Part of a small language model's weights.
Architecture: no biases in attention or MLP, normalized queries and keys.
Each number is 128 + 32 x the weight over its row's rms, rounded and kept within 0 to 255. Layers, rows and columns count from 0. Numbers have three digits each. The size before them is the row's rms in percent of the matrix's.

# down: layer 3 MLP down (transposed), 2560x640, rms 0.0345, rows 804-885, columns 320-399
# up: layer 3 MLP up, 2560x640, rms 0.0345, rows 805-885, columns 320-399
down804 108:156141189155094122151148143143125101175152195106103060057119179074121137127141109185095149082113131047132123149106168152144151153071138146141097153180169142143192143123114146089118156151140129135141132117168189161132120083111132149084156171
up805 103:153163122094148152117125121101129203128101067148165149139130128066152157162083130094063121058123152143096156176180077101135113151134171134141095123128079161131193113182091102133121131116177124129142153110126123117165157150132109144080136123
down805 102:147124080075104170121089118089168108094179148155139151148181111119139131182145102152081115159117124150155064151126140101104145090147092117158116185132140190141158135170117097185125150127123157161107114125115070094119128097096099138093059190
up806 099:135112128091186080092088148175127118142142151103161111089118138144168167148107174140114144166139115142105173125106110130085123112175185113123131084224153134151144066126143165093121117117076106131111123078112102063165118160063144101119090142
down806 100:192127166130138096087075144101105149117081141105160102171184144094158138103158189194120106087115124099083125119143071102115120154114153179144089134161151171120220129159109096111148134115072109111120199138158092148096074159110097122115139137
up807 095:089067143092164157139170126116170118124077126121117134118130168093101165125127126108069163203166128125133119158114157121137142095131140135175144165104149077111141073129090105045146137146132144117130124095104122165131184108106084107123140167
down807 096:100110119090170160142111182131150149173101122157149097116111083106103119132162113117149099181112133107164130096103140119149109119095179110071139129159080077119171144102152097124036114143127150143147182100143143153114179097103133156162122129
up808 098:179134103141131111107081107180078119138110145135107151131135147145072161176092153134051107120179158113181111139136114143081118132119089171088114087139113090148134012114153113167079161104125141152133125195124134139081130156110073166190113148
down808 101:129136132069096102120142101113105112151108133112135052132148159097084108129117106118154153121144150146142186147135109152121134143076084108169139085137058132146092091160099151161087164098133123113086141194095132104168108181114090129130142143
up809 107:150115078120186199105120099113146093065098081102162136170127117114148168099106115146112084114106152134128149110100116048162135143161042160092132070115161045114104154183071126182200088148120151114104126162176167188137152146096104181176133144
down809 108:102132130141158156141112176116150103095104134182118095199154129128155082097174097139143086117119131118163130129101175079139133066144096158153128114172137129134142073108085116145184049148114151083145077134104129137175164143155160150157186171
up810 114:124140097062088153130131116152082116178203121136161148090142095197144146150124135134177188155150155119211096144085113081149127165147124146126136143081150167131122125125128127145162152110118128117082093142121120121119127079095142170193104123
down810 113:180139099153133129120119165142108179139193114066045148139180178136138095123182138103136128147186140141170112107186143117143147186110119141074176160091206088079227151101102126107168117142111159107157155120146137090095128123131127155138125170
up811 101:087136057143122116165169156090157080100122102112138144101067148080182134177044084176166125119108119113174135142156104107150197122119197165129135179114113151181102081111159155123109192115118064127157166109070189098139116106174124134128088090
down811 099:162140098158145112104143206134137112060115143138154151101121196107200130160124056189180088103120208131135151175118107155122195157150156080100119122130139169132131087142160138114167148156115106135087120128117090130095148140157187191143098123
up812 089:111132128146112131126128156149171159109068115173155136152169138122121122149133096138174117102174121086118103135093115159126105151121086101049213058148155119100150115175130118131049112106113125133143128154144087118159074158130185130172099096
down812 094:128120125115101149131195151098149086180094125085155134115114150119033097140119108126135107115122159136137159111084105157112155118167117141149188162130153184073152026181099179125080134157079093152143091123096117100142123082111118155091153102
up813 100:124134108153041124141107121117149103118083125119133127167143146109096081139098156133131149135123146148118198125111123085183120134153133124085128120158124222123151142087102137146060127161115177125106138109073160094074120085071166133216142128
down813 097:133140136106106149087122084135174096124101124114125163150128142149091053142150172189070160165117100121085147144112127113126074149141131060073121094105078135129159138126159115104111102084085188051127180114086108139071103114028154115114129094
up814 101:134172091133133160102077123135112117123113116102119105143134171089104069159145162150105151172113061125134151134162126103116119149122156155156130128190166127090127187144116132134138055145144142174158109160090198129105145119175066125106156096
down814 100:193120121130115148168091158119107125109114148108128077132071123144152126139151123152072183124119069080163151120148098098087147106094107135102136125166123098131210105111134110144093111164145139137131089087099214101108145192139096085132071144
up815 104:176152131094174102113144135115139136145159179048129127115089072189121114141055127096091197166100136158182118178126100127081151200097122090112111116151171153111209102141126164106171172142093162150131141153104170175107106136084122086119199126
down815 109:122085137082150125079185122094100054158168158094103119133127127144189099136165125089189204130130095114167160113092108107105101118116092130148171152209129100115124137148166093132116090148124160138111152134169151072074113126094195089111170108
up816 101:130098075197156174124098155093114115101139085156133114193118114206162096095174111143113096106176121098100117092135086178151086176133104153173164117081139107107142184150056118107117060192147078129103091142120064140100093129097141139149081155
down816 103:137070119115125125155113198068153088118139104142143128193156151171155118122134118135111081110147143132133087055136122179126122147128118133063094117073098140143095122168088142096149128147107102160147129123142101150151145211152141147136149110
up817 104:148124089158103128123142143146154137107099140082123136145093200133133156197096086159153146178112103155181122118114081142189130170171107153096075204155086148190090127128108164142152139196116096151169106066100095093127048085141163138115074132
down817 099:134154126156105137170136140106124112158105128088060103162080139144134127124122125137035084116055108152151145149164113184178050111150045128141152126154104154141220109158146166170129114210077076188122096146121149057143097123124127185163133117
up818 096:105153151123083124148130143090168131137144134056105135117170162109221102151147090119071165141071132167170111121130191117116097147077108173106128075173070170111162165150132121175155089116113155079114130076098113129146166143140131087138116097
down818 095:145125188191125112102106091163132162107149185150116151121089150130183141099167164189063111140028100149120172135157162088121101134068138105062157097110176129096235190171147152171121123120157120095051095110093123105086143163115147168135167115
up819 103:045110110123151105131160087085114149139094124122073108111123127160103101128125118134121152108149113188124103116140098122132158170123061094129094130124162114095150083139082165138116116175204172159140146125083143170130099157147104184074152158
down819 097:104134164126134106095102125116108153158101131133141153121151152133115095097102131138153157110105132181125116071101104088147098156101137113175061140145135174100132130123101106138169111149113180063094224090083103121144137137156136148090120153
up820 101:142137118124161157127117107122086120115143147160085113069181101123097151061155136140146115141103191105123096094173095133123143134108110140144168091114125157188129066145099121142095136065138076023116173133100144182102136121127149098106138110
down820 099:144113146114127187088092152157148140150117119165136193022134114045070131083147078123140153149126146157164093139160092095136169177201169141166128050149144191126227105148111158104127141211137044052133114095117124187118150117195123177137119161
up821 103:148113106127123171093137111130105122131091129096119105156144041198133083150118171098100143138097144148120080096137172140120124152137119174143132176075115110171059180159119139132130175091099105152130133159086112090062081128061122136172151128
down821 099:086163136079162106096126076099100097115143129143137150137119020086133099116105132172095118168074137181117106101096113122139118154113103130148103146188102128119146160169158166144193087084174172197094121117108185070124133160140097147174096137
up822 100:108169127156136157086057121169162080152157160183177087130127105138188117149149156096056075085196104124137188100160117208117087110154172182146146164159131106071115113173117166177133109102146132094114133063130123099107172162101106153157127153
down822 098:120147131117122096104103073104138113094173141155086184167126135105159116152155094074019134110086128098108167037146129136119089116109104146129112149145137141178153117150112122147148091151122103124029120149077191121141165134102168128073119169
up823 099:127171168080132136131126141146110112115126122131155113149186138056082119090104107128119195108157195126227136157170205134143159113119163111103133138133167122090105157134161106141114160078224120099145113142113128088105103111149146059134111134
down823 097:107064146129132191115121197135190156105118136132101181152194091149062087091109130194134126153155153141173123139142212130099137118132204099124096127106099112121056149126175134124149160100108153119089156101148166076117091101119121127156155142
up824 105:169129125123157133081140119115155124122148106143089106083070158128097107118185139086073123156124137089093123155143166102177150133097099127133207095132079078128111129114131100109166143167099070167115142205071146166140098161156066152099107155
down824 099:120166137135126138148164117145148167157148083090090162120091115111101159109148119129094147151089154085075240153116125067155120109060150072125139132141122092141166080101073133083124097123078021159136155171079125095142159152092140106118093125
up825 105:054164159123138156093080201161093123165118165100131087113127139064122118160184162065116078124143192114095130131142100150196169152111133093109164107163089153109076094168150097175138148174172101135211117095139168157155111143135118133114144100
down825 110:127198120154123128120123143146091143165149114111112117141174139094171094172148164100097075118084146119163174120145099102106140156088086163148135156137130073121127112180119169137149133121109157109112141148107112146098191071137188128132134077
up826 097:151130143164169101146113173077145125137042122165118103107132115062116148141145213094056106147106185158111122124165143156106149150103130181091117134183045132142102123102146162099107131134052149134120188095123073097148145109174130139173099175
down826 101:092112167147112106155118118139209100118163145130135089114129101073073158110149143134108153095059147139122177070113173084097073138078153174078163160169160116115132093103143164111133134108139100176085130194132131144119081152162070134149122125
up827 101:122129102138124091143157163113069116114138108117142113170107128129151134106112123114093079177119056082119168142177123098105107087126107070122086140161102105149145069099136120122125131168129111193092112102160075127127129178141154084128156153
down827 101:069151105096119144146100146195081101087097144092152142092186176081141128187137172097085140165098165087132143155139118120078148099081117170208126144178096151107153151160210103114151162111092156148131184140118073118078124133112094163135154100
up828 098:123101123146149106128164146120185142150082164140136118132167196068094133107118156113154113130116061099176162135109147129074088141143130162110172149105173176145151137094106152128179107092098160162097129112131115184098122102150129146122149138
down828 101:100146124106132151158160174091057108100121176143129132148127133138108097161112107151140140131115080119151169119134084163130085145129104077051171149181103110070157131163068106136154137135127113155087153137185112163125188126126154182079077123
up829 099:156156133130092128096075140185149112157123168172125129114127140121083110187154099136148172082171154121141135120135182132213174146079176161077148130135168150153075156128123135092116160114139151146104127131140144115128118105128131158137142157
down829 101:141142135173131098177102142125139121065042112098118161091108116158104115165169062096147133108113136210149181094117139124127160152165130121144159148090206178123132134125164176060197172093165072088123110200120082088144106088109145106083159155
up830 105:114146127131112178135160083140168158082103095104175186157141093133149078120089163135123100147149141103141138133096105131140122111155168119186117115103167132130136125105150139186126136131167073089103085097093202122147177082117149192129119161
down830 112:116137132154093149078076121145059108069120109061130110145181130176101108149100122112069100178127170093150153140085115109154160124172178108093087172088170152135195113052177121140137173137138100131119167108155178155113132101108138142138137151
up831 100:096129145145130135109154140134117152152114122152094127086065197142109124124096104072139132109135189136172224087122148146130090189144135143103109195163171128123128138153089108176120150151132120170170063096160137159121131157083125143077130145
down831 110:056125147129172119092118079154117154156101132113140105113114121128141123176136118128087120101136156152166172135183172146153109111139082133158117158104124167115097147149066122197136138101153130114159083157123156136109105123156086138153146201
up832 104:053094106084045161140168175131147133121147093122143138093176152141079126111063074153108142186181211140096185084157123155138121119113123102049139120161133143105165060155188123106099166111134149143120115169123168134122134104141148154147097132
down832 105:092129118094165215145189107097135125124159134164128140177159151150113076132111166094121083155143174121119081090147142106166127054172074154136108130063158174090179102115089139140041120144133115150117130119099113158110174112110174142076138134
up833 101:109131144088123108175178092145126140145160218196089150125091154177095156134070167120107150095141135155085101099122099161077183127110081138068170127125080147114200143120117132137118172050183121188113079127071150151152103159125157152202185136
down833 099:191122103103166088113167153111144096131184100121086121048071169089124156138120167185149157159163136128107106079152117097127128102093119121100156160148073119156136113181118087151122075041167132114108123099109105117132178075165179143096182113
up834 090:151156047081191153112141207104128126073137130091100132125104126085130062077115133157092121068164106076150112129154191089144143147113095073121124096133126163149178173216138140159159150069104153126119147135096118089170145134097166095164151164
down834 091:130097103125130154126092177116137109141172084128127109087158156103113130110168123158141203133145171074133164148103117110162089105081145142151127110176130165105138165111115058134093112118122097155123102150112139074158084158097142149182155194
up835 099:100103100110144105169145078142150028129113133090209157130117147143138095134218115136123134182119181168101133101159140161133114127108086143142180122206156139188101100123103137133147107150160136090052136129134140089141146135102055129151148157
down835 100:132125146141150151116103102115098086131133101127164147075150098162075110077107121154187082183109121109103137198117105089192153104077135153119074168153106156155080147158156199163122083137167078127109161134139122081100177134131080153169111167
up836 106:148149188095135103141134133100130173120166143084131097096122093149170175117113158109102135098145089066117121135128067121062145141116175148108156185186217131118179131111221117118111097142126114120118183170119155114129132123120081146121135128
down836 101:130103126092140067162080081102195118161178156164121169104202093137111147171160102129133140085113158134145111121151114184095146128113099159166192159144116146142150121114124124110147130126123084139083183163103158120172078132126151120103112130
up837 094:119087162149113173117163152159103134125123138150172117086105154187116139130124115131122087141125129089146055087188115164119172072134123111117190058148134111127103136093078161120143121145191094106179064192168126099096068168159161115093139128
down837 096:142124155189080128130157099132126113153121104103125145170128074183171065123148127184123119164149122091123123132179107144158125157181150121127110122137152128140163130080070174121090102040157138099086109153175079105120118156159225140164082136
up838 100:159189173158107157155148138186175126141074111121122119156116143047120145137151157109158182113174130148136158117085171108089148127148151138082125100171107050174135137128131099104179119060049118135141094108103139145176135030108142150106111167
down838 110:104194075147177132101082127038140081105117131197115108117107149126113130109157170137174162121108142103115138190166114147128090159163146124053098161164128117158077122168145113117141060143128152122172191124122174163093121112188150115143167121
up839 099:137152150132135156123097127095126124131132116132072127188120156119171112114136085147075111125108159141140109118101115171151087106168146126172149142166111106091124141149145190135051169133123138099090070089082135129143133094041141152173133104
down839 096:103087101173108153099164098114100172099156185102158098206079137119099104156176164136120061157118109099074139156139079146118103199101098194166184163090130058165238132233169073096116153105044147124162114149110113157142129146133112129151141126
up840 099:122142110104084127142128107095135134114058112169169114088124095089120200143121180140090127137129143150170118117073136105148058130087136150166120137096075126111146161085077114092038132099133147103120192134105120202155136113183157155185096099
down840 097:052154160109100160144160104137081134123132078136147151128161126156172127204108131132110143123128100124074122123137130117098112084078119141120160116167090156113199210116108108169170128095155177160166144155141108187100101147108173169165206166
up841 099:067082115112094121112134117136092097135098137124119133184109138160125167102112098170156107125120087138105152140175190184129139209137134119125054157064132110173150123071123161099102110165091100190130176157124181130120127070120148089086188129
down841 099:131114157134126144130124150159052179186190183131143102168141119141123146118213193154186079126077145123113156109100188114145162102077072122140130136153159152136061150141136151128114080229147127141063116153137139149132100096114072095122116115
up842 085:133143167161177183163144154174156114158127166171185098115133137131117125136095113154105105141177163100056085140080110117140161193129157128121150060100139148050142128116109109100119152117113098135158100106105139214082165099140096099154156171
down842 106:127121099180216150099177095102131118208137153112159000104131132159068135099108163162080119110162116137113122137101129143166178167089160148090126102135188095105209179115151097168122137128098093160153123194097167152160177123136089103173192173
up843 101:158128142133119099129039062160124132123078110099183125101092111154164138096185099158113106090119183159118137099090100103159131136084154150120096130155075130155125134153051150121148096169189151168092158143053080135145147108133067144134103112
down843 097:146143199122151175182151141151099147120074155148148083058131132084141123152113149126131161156118125170177120140100153136051144080171147103112132095089118156135099099088115180123079137175146131139123165175115120122120126087075181147126173092
up844 102:134110072159113102122120087106190173188146087114138114170144137123118153115113122138139115101163126188152100137088137139173107096141100044146137092072139109089160145093142160120152131217141151126143136122099084141174125102067100185107105124
down844 104:108122086129057142184130130063101130155148105140157132121087171154142073142118155177164090107176096088124172113152147080111099168149104095067112127096150108096138151144132093113137190128126097181151152184176086182148151153050205087078072128
up845 106:130149102087176156128158076164120147140170119109126132149106147132087125191125108124136152137133199162115113168083141175104156161113144121097159230123177165125220102097112144165096126116116176104132095108145139172103117167100123192089095111
down845 095:100069173074118089172163055145166143092147146107106163100121129142105136194131146100133141093176178172158165100114179154110127085127187123102104141106121075173108089145104098125154161091134146130089146158110089132132140156123160136147128168
up846 103:169133135131187056132182142104167115180117160158123155076111119116118082168130131086092073147110110156084126195148181094141141076180160165153093110059113135120121139149139203110138127177111064157132129081131134120132091161168116115140119165
down846 098:140142079149139093124091133119115120153159115163076188142112165110085075154078166157145136128116113139122044104115151120105083119150149141119099092131113173173115122102144079093162144152097125128104137131126120138086114158106093142132145169
up847 104:125115075163157105185155151101123138103164158104114131118077156132110159184133092133119122101139113073140076114107139166149164213156135109130087108160131152057227160124139121084163088127117154146174102160142136161226093122102104132176171068
down847 088:103189141122189107108105168113130158125114159089095142140102135065132160134116121181099130057140119123105073139078106148105057085082112073150105063136154131067122132089164093083143103156067166115189167121160104178158136085103138075142129125
up848 104:173147116110128179152142040112111160154165110132182161070083124190116135145118128076147136136096142175122075029143166216131162118180093139179091181097129159088144100127151123099117184120101180078175122105155062105109173095155130093102177149
down848 111:172053146136168145171102081108167143141125141165169098115109127106104125142158125110109144090099104136138142089114169154095153155151101134144144173221148111133211102143122095101112118102145178085101180099166148172148116115122146075171190065
up849 107:164091106174090152114140114137103158140173091068058120094189126136078099125194078188124165164120197107147096120174143088126115158101152130115142110128159149142172162138150167152075104133105159110150133112099131138118142160062103144166141167
down849 110:141120108125102178108174153154164088116153143167054104110117189151083109138094125213143114217159128145158152072090090078128115105123123114120158129130111123103189097088126139100117118124088141142108167148185110121111138134149119090129128137
up850 095:057163113132121119139070210161078152160126144155080121139112109156139108112099178177136164110065149128126120185142078128147111111144109133101149097099097108147117079157122106091134165126191105100083111135142121169127096085124126135103142158
down850 095:087142111123120075120129153145128149099154066090117186095100192105131155109102077136095153112098099167115091139033006134191085118163178125179135104141092132100120082149145194133103103074101129052102153110123105138162147107122153123155116179
up851 098:158084133164108104106174135147111190108122146126239162133116123167150118134135165064095170121159134111130170058179115172118126176134108171165111174127141205117153138106148096075119142155147127111137137139188102099082104094160141091131109140
down851 103:166158179135117130094113067101075124127130120164138143118168112165116087123170195158129132108094146107134146139156159157115182143088122118069085154096140125145169164152142103090104101076145109051174116148146122124120137185128185126155090220
up852 097:088156119135130103143118165118135106144149139098126119159090088105128150090121121081150157080160068120126174150093198154163137132119177160095100200056139104151110128194082063099142115149133127240039165117123132141101112120176067073155122135
down852 096:068174165138105123124111128146164139126155143196166171128135117177127159148132135174125107097092108126163132107115123195104105091094116136182153148158105144121135110144140098183105132161135172105103147124116083142149118042127083084101113137
up853 090:116171133111123078124131145178140122124114076164148153130111164060115108103146162093127194142092168135128095160201135105153155143122119085132179112103119115100101157181077157138136178129151122090172157105172104152168168088169170160162181128
down853 099:182114152083097140128138105181139082106156132113129049152157147113120153189131134131133164183113153086136119155164120130152157146174093057105131155148132146175104130098134105139101161141112152159167116105167124138111114121132130109091195160
up854 098:151058127213015166159145153150152159118108099116179142123159154105140174153121130135079158061112079072123159129146130120129133097163118140121201101119084145121112081104049167159097123136105179118097109097080137148170063092106125132148127194
down854 112:143091167090124186135150104100112087186141177179109101154116190105124099147121172114107159066104148089125171135125131126179126166104108158147134089163119114158138131184065112172117153134134194128145088138086117088128100113164162090140121189
up855 098:076094149157128133134128155121139119170139136134104119133120164125117140128123138196059135119107127114145125094152063115143095169149151118114134160153177178113199173184124105144116098132168091076169122101165137107148122144103143147116103062
down855 098:125140098133142160137111089124119136125125152086143117137085086093138130149109084145111129132141189119122126077117151113115120111112138136140116157145151109097232133121092077079163165138181155055064147126150170177186060128196142126181094153
up856 095:151147157130162071145113098130116129122140123172138129138129210147148111197102088119131140196068101120131134142118106091181141088138123106135129101118104136090128117116141094143132131133153108096113107125081128117113181101104075170078086152
down856 096:094105112100120144097106090135109140041126124106154127130122150180113119190126068131097067163133105153133101065108164146195146163120082113154205133154128115133162095148140148153118153090145120179138120185113119107158130109113082128125100063
up857 093:152105191113103018139120060084093047144092167169153117073100128120120125124138125116107159149153113112142159117132175188130137175155099158074112154093127201112034171133151184130125157169192142084123144123135150106085160130105092125133115075
down857 088:145144207082070077127077141155119081163120161178180097073118103153162140089098152168131115121161120195120115128141161138142137165169143175149140143110157169085000105101102153098101107138148120166047090171175160186125155109175150112081126124
up858 101:115169121132139093099151152135126132153124129073136153148123172089065137146124112100092152109113174161135116159158086093112192143112132136163138097124081128128129174177096228078094177169130177146081090125092104081137120105108085120103092124
down858 106:151149166100096165157091088076165164183158087058134135109047143090070093116149115125043105115152104146157155098092105155098165119124114082162098130133133122133149117174136157125097131136068182169032115083164138130123136108098137048161126089
up859 094:105158116110107113140124129106104116123119114137154113138069157135130128108131169165081149120148133115121133122102142169141144113136138155063115146123185171203119113107093142117137073154124125126134088125144116072150128079141095128184197148
down859 090:146131169075121084121158155086143078135137162099120107201137141107086135070110165140126138114110149109059167102160108210133076103084144148152147105093095119132125134197101097115185117093128152099121069170137166126099132101124108148115094116
up860 098:131110121090102078186163174139070131107103104104155125171161199096179127113158136103097148113187123126184110126159181143061115101094108116075120075206107104089134117165122086164074121098109118092102152109118110133070124136096146151112080089
down860 094:127178170133142127128068154150099112138125113187141165177144122134092158156066164053133162170170149144124094171130158186082131095131136083140122084150126131112153137111088113128184137181107183096164096137088104152131133093122137181166110078
up861 094:078145128190102166167145073143137152123128149095101105104134146108146135114170100087132138128106092176163100133105137141138124136198167164116074141132129156139102153128150179125121132102070097132136146135077166153117189114174129133165104153
down861 091:108126137113122121072144154129124126142147137082164122133106128104161071083150110157120114085129123162160118115131146111144064163166142155160113193148091164111057111112128088134098141184091038058136084115137124112120081110111069144144139127
up862 098:165134080166053113126098148147160139084075119166138102147070129103087119121195152124137147100087079136164120141122152143144137091078168129127184149171090183157137109177106115091121136131062091170140115133110147179133121143138173154054136113
down862 105:177091085105142032190139089127130087083115153132060073148149168109097103119152165169136101141126115137118129146135130177138118091114112116187088112131088136092238130189042077131114135139137165128084152113125112161114151133122177112080079142
up863 089:177111123138127192130107179110099110068100074165105118119154197129160184071131097121152134112116086161110087199104087109165078083149132100169185104148070107112100092167092186155103114068138126161103141105175105069057212159166106165108101193
down863 088:218095053189156174136069101103131127046123160114144096110167179110095124117138155162158196151148116122154091143168131095103134100107169142118197142169143087149088128119120115116142162135109123131163111145090136151203121139127093119115138102
up864 094:129105106115106128132130107084159145083121136180103090099094098164128150168098122149105116116109085177134142157099115108092170102097111148107112142165087103094076183128134151057230080136125081148162131128151136071068108118159194098125123092
down864 084:134120111123145163190121128140136136181160149133103204081149125083105102127139107108192165115165070104133135108114110069114147110141089149099046167140107169111122168157088135067126127174149117092110143131103157078104122153124102137124138091
up865 099:140165164154090092164159102148162080119118149126095118089142165144152122133118143115099108146149153148122166111207082141128105124197063197114122117119145138118169167085110110138102133173131130169120136076148116111119143159170042050137147175
down865 100:162111186087105123165122085106163127136134096153183188121157157161138131068113157161104111160108125159081176115157165073103220113165158140115107162137136172101160136119140156129157143147142170151134087133126101118115143128151096088139140098
up866 101:172152157146141151116142107103100146116198137135123111134160164089122172083113106116142108141123147089122110121133148162141118121105135133156127167126083075196149124083180126132094069150138163107132169096185107079099179152063149077126159129
down866 098:143123145127137133149158111151111115127167139145190167105108100100065121044167128154152138104096094108050137111113107170159131114110138109125075150134151150108163131071171138157082120134102119153142124123122127118139132184105092108158116091
up867 095:101128172147162149149157100117155142121130095066103124080109115071118056131145082137098140094122136115137112101128101148127184101101107152171072076126134130134140107123111142105165129074132143091051167044171054124076194121098079146138132108
down867 091:162089130214109185173166100158176124156189138083107128119160177112091059126146128158139092110166138116142100149186188100101140043168134124200135187182125135149116116148074144070136127131136068136101159102149075122082238142123052173130121169
up868 094:111160126180099171134110115133195094106088146101082123217148156085112085134085131157104124117119133085118137071113046131112124094181064162140189142125135054103152154172127142137119104224115148106147174116145129115133093083152122096078123117
down868 095:144174119143123179144125115129148119138150193088167116116148080158126134092154136114097091124198128137091152106154113152159134148166109106097114131150092148145124121075168152144192116113169174149171121161176119082141105147173139146154135156
up869 095:137105129148063123128162125131146125143175128135078102147128092163125189174073102145143148112179103115141152107116105096113060160210125153174191084029141101136151119165148092115124145137106111091100111120179085082093110109104139099109091140
down869 095:200127089150096107113108142152105123163091149140101151117170110125120130158152126100122139143104145093149111127119135101117154084173159130139113054035128170109185091083137142084139165106188060149070103135154097136087136112136123138193096128
up870 099:105129076028061139117133081096118111132122095124102094128101086181157130161116106202140203120141100112168195121139134115133123148171155129193132101076087138166193117158144152116183110134110123103106081133084131140147146129147110127202066120
down870 101:188121127120129159084171084083166119133168079094168101131152160135160106131108138152134140112173104149113136088137118109155064163160137139095137090135102099086146110167152117156156119107106041132137119146120182169149111151185080131101104171
up871 107:152128101088152082125118133094158087141114187065143101105063121141185093137103067123087054156096188150144065154076117105097164174136081132131186132143117150112161082153125135085168133079137132108083100151157139122142107134183101133189154131
down871 127:111121154136125074092116130123192091176102183191142067099141203121167062136095086155114046123100143156173121055138120092135114114120120142133120121147129085101130079131137102137124123142118151078089128145147069151134129117146119138205131137
up872 095:230121166157121101124167077142092134136149151126103150082087068084094100152112168106121128172104151189086034122161085155133152160105158056061121123121105165153164070091141121158123087093133141155082127082119068123148065077077197131137123082
down872 102:142130142147109156112111184111126091121188139133098051109126113121064104163139060147116117129142112183091119073073148124072129211208149104162078122137095129095113155126166102137165096106160137146158103146113115119152142140115168117156143175
up873 110:087121102203128133120121181094069145117132113145120125142150154069136116040157098104127083102168072146115082160140107085113150137126137106144138092137100144094094136144134098131135124194122105137138108127123174139143124128081115111147116119
down873 101:102069136088132163102133169112138083101173159166103156159175187066141119142108145027137145112122133124142125159188113140087175056117135139091134099150104118141147123134169111104122175160138142084120094095142071130168152185136073075077117089
up874 084:108123092165133124141129172122094171135183137067114013143141090123113149127114088126139131141139146234147171099142166128201139116098140130179116128106146100143103116116108098097084132161108129093100152146171113109178109137127179142140112106
down874 107:103116114179120099148137149133098180139158176167112000138147128156110123132072087145119116134118159139159180165083183123203120109109143122142099125120159116139072144088146104103080107108156169063100127144145154140170128162137103110166091087
up875 099:148106076133153155082098125139143159159151111115150066184154073111142153083081086150109127146141123105119112132157113080095198104108148142066129117085186162085109152091157155126108106137133193121199134084102148109115149127108124123070147179
down875 097:116157113175132133129109159101156147164135116169107132127128101142146121156124112113169182077132136015131141121113155098130161113165154118125127112138224102067255132149182164128143112128105114127196126111158116160098108126106122164099124133
up876 100:175154188124111143157064143131127168125128184108114106116141116157114097145144105038093081124114145126153148120173149108104118147124119148157109148186074160079121154179167117135090132161142102117173151138116081137116152119097198135138131118
down876 098:165106162103147128134112153063137105114175143128143139157143120140076131117205112059121113146198176132113173124105159109114152136100096086107117129140147105105162106141145161120131143110077163142064135174069141137105134142078140119139132117
up877 097:143080122047148104097127122117134170097154163125171120126091118164167130133111092153134113129070140170069149105168135084103117127115128154150142179153074102086157124148109157108120118108090164084159204184088135158032131110079117151141042136
down877 101:152135149080143123132102109171110136059132115175132098097076128079114139097114137150089096113131058080091101101136155134119127159133150163153075092148141068104105163138150144153113125168154140106163171125122103116115137131092101096130112151
up878 110:119114138203155170078137099155120111128099142090169135114109103081097083185137179135128139135120122085098145133136113143131163150138165147159136131169176160097149145102109152084179113138118102082141126152171081115115100170133182218086110160
down878 111:072152123110098101112151120108006174139113182139127130160109113094126141114105095177132139124141183142144132116139112093159120177166147166088179191160148127106155135116102091100111100124144158170070140176120133202100154135150159150084133146
up879 108:162170139128084133120064103143070099059159118161093122065143174178093162159091116137157122100112071095124130145073113117155074146144089117129144134166098151117138133106028112196081125141113159187153088123145102118176127161145200120122144147
down879 109:110119103165143178138091108189123141187125133100127179158134121149110142165086122084071114169126093151115123086074123194185157139112108138089236152173126117103216099062134157139118094065113121128110154103049107118129202114096174133107129139
up880 089:154077158104061214166101126120156121105182162159204098103148119117130090108142136080116090097152121173114082112134136112074115170088117116147152073099169129160130134124137167137152156152155170142122145164152103053148135086072152122140108173
down880 109:154056102120094168175074111120099118078118142108164011116120151144139138138136112109139132128126150143119151142114126127072133154132130126101158137163148135149022125099129104153142183121195145126111139149198144118169147130140135108162168173
up881 097:114163199097133052096187161091091185108125100092142126134156222133081081162120080143163142049157104126132096219165102117171129094131106135114110099069114176115073123092088169156112184078111187122155131125118112166131129131072171115210106140
down881 098:127069076121147141069157111085140140111116135140161115145161132168152127125199093165120132091122097116124143099170136112136157142117136116153103151152141130172205116168089132106160189129121110049163096191094119106197110136133200126135118124
up882 094:133131130100087075123160106194134154107175114093200134104096132162173112153154099150132105153122091147162152106070086093105136107132200118126047101115141168101097136136072158052053114078135133117156127147121115122117131138163081134101175053
down882 086:160114114144163100112142090063146154163149163122094183121155120138211095060121138126189136085118168146100108095152066159143113125178131112158135167127186125138012181110134156105142090106104135126127124146142128139119123176121134169109155041
up883 081:159126100110132177106089143127076165130140136096186093114149120142123108148117118101146128110115154129160172114133146118161170184169144160136074062120119105081189162144111163176102164129176138162117074154147092145169122158150101149102123145
down883 105:165146111176188152161088113087050113156154133119190000124141139160149102135116120093085108077096187118190143117155123130174138134180163135103089106116123126103129127155137136144101128135161137139063148124141111103151136183115129110120130131
up884 102:148083121186122128171087138161174166180140202145152098148138067141120132179108153162164128134164099093216120131139156181098166112071144212142165198164154138116136151124113190141121068098099122115160122141125125150088115145094124128105147155
down884 112:159138105185157086136084158115106144134182140120115138174148079125087135106096146167109141132171135083134155112116126147115102148101138165094144129159152149127170104063103133158127107089074095194127079105120203197080122112158095112116099102
up885 103:105087193093080100042157113161104140127148127128155077151132154137103130143068182142161124193104189131104153190114199122098076172169096117099145132100133132144158113155115091181150128126155140086134138075145168087123159129110221109064192114
down885 102:128116089085142176093120154110168154152104151128124099131165142122104122152130125151113150164139100088134189137132140095104085146131096088152115104210200140114197154102137114094123097124119102055152169124161071095141176217105190113149218192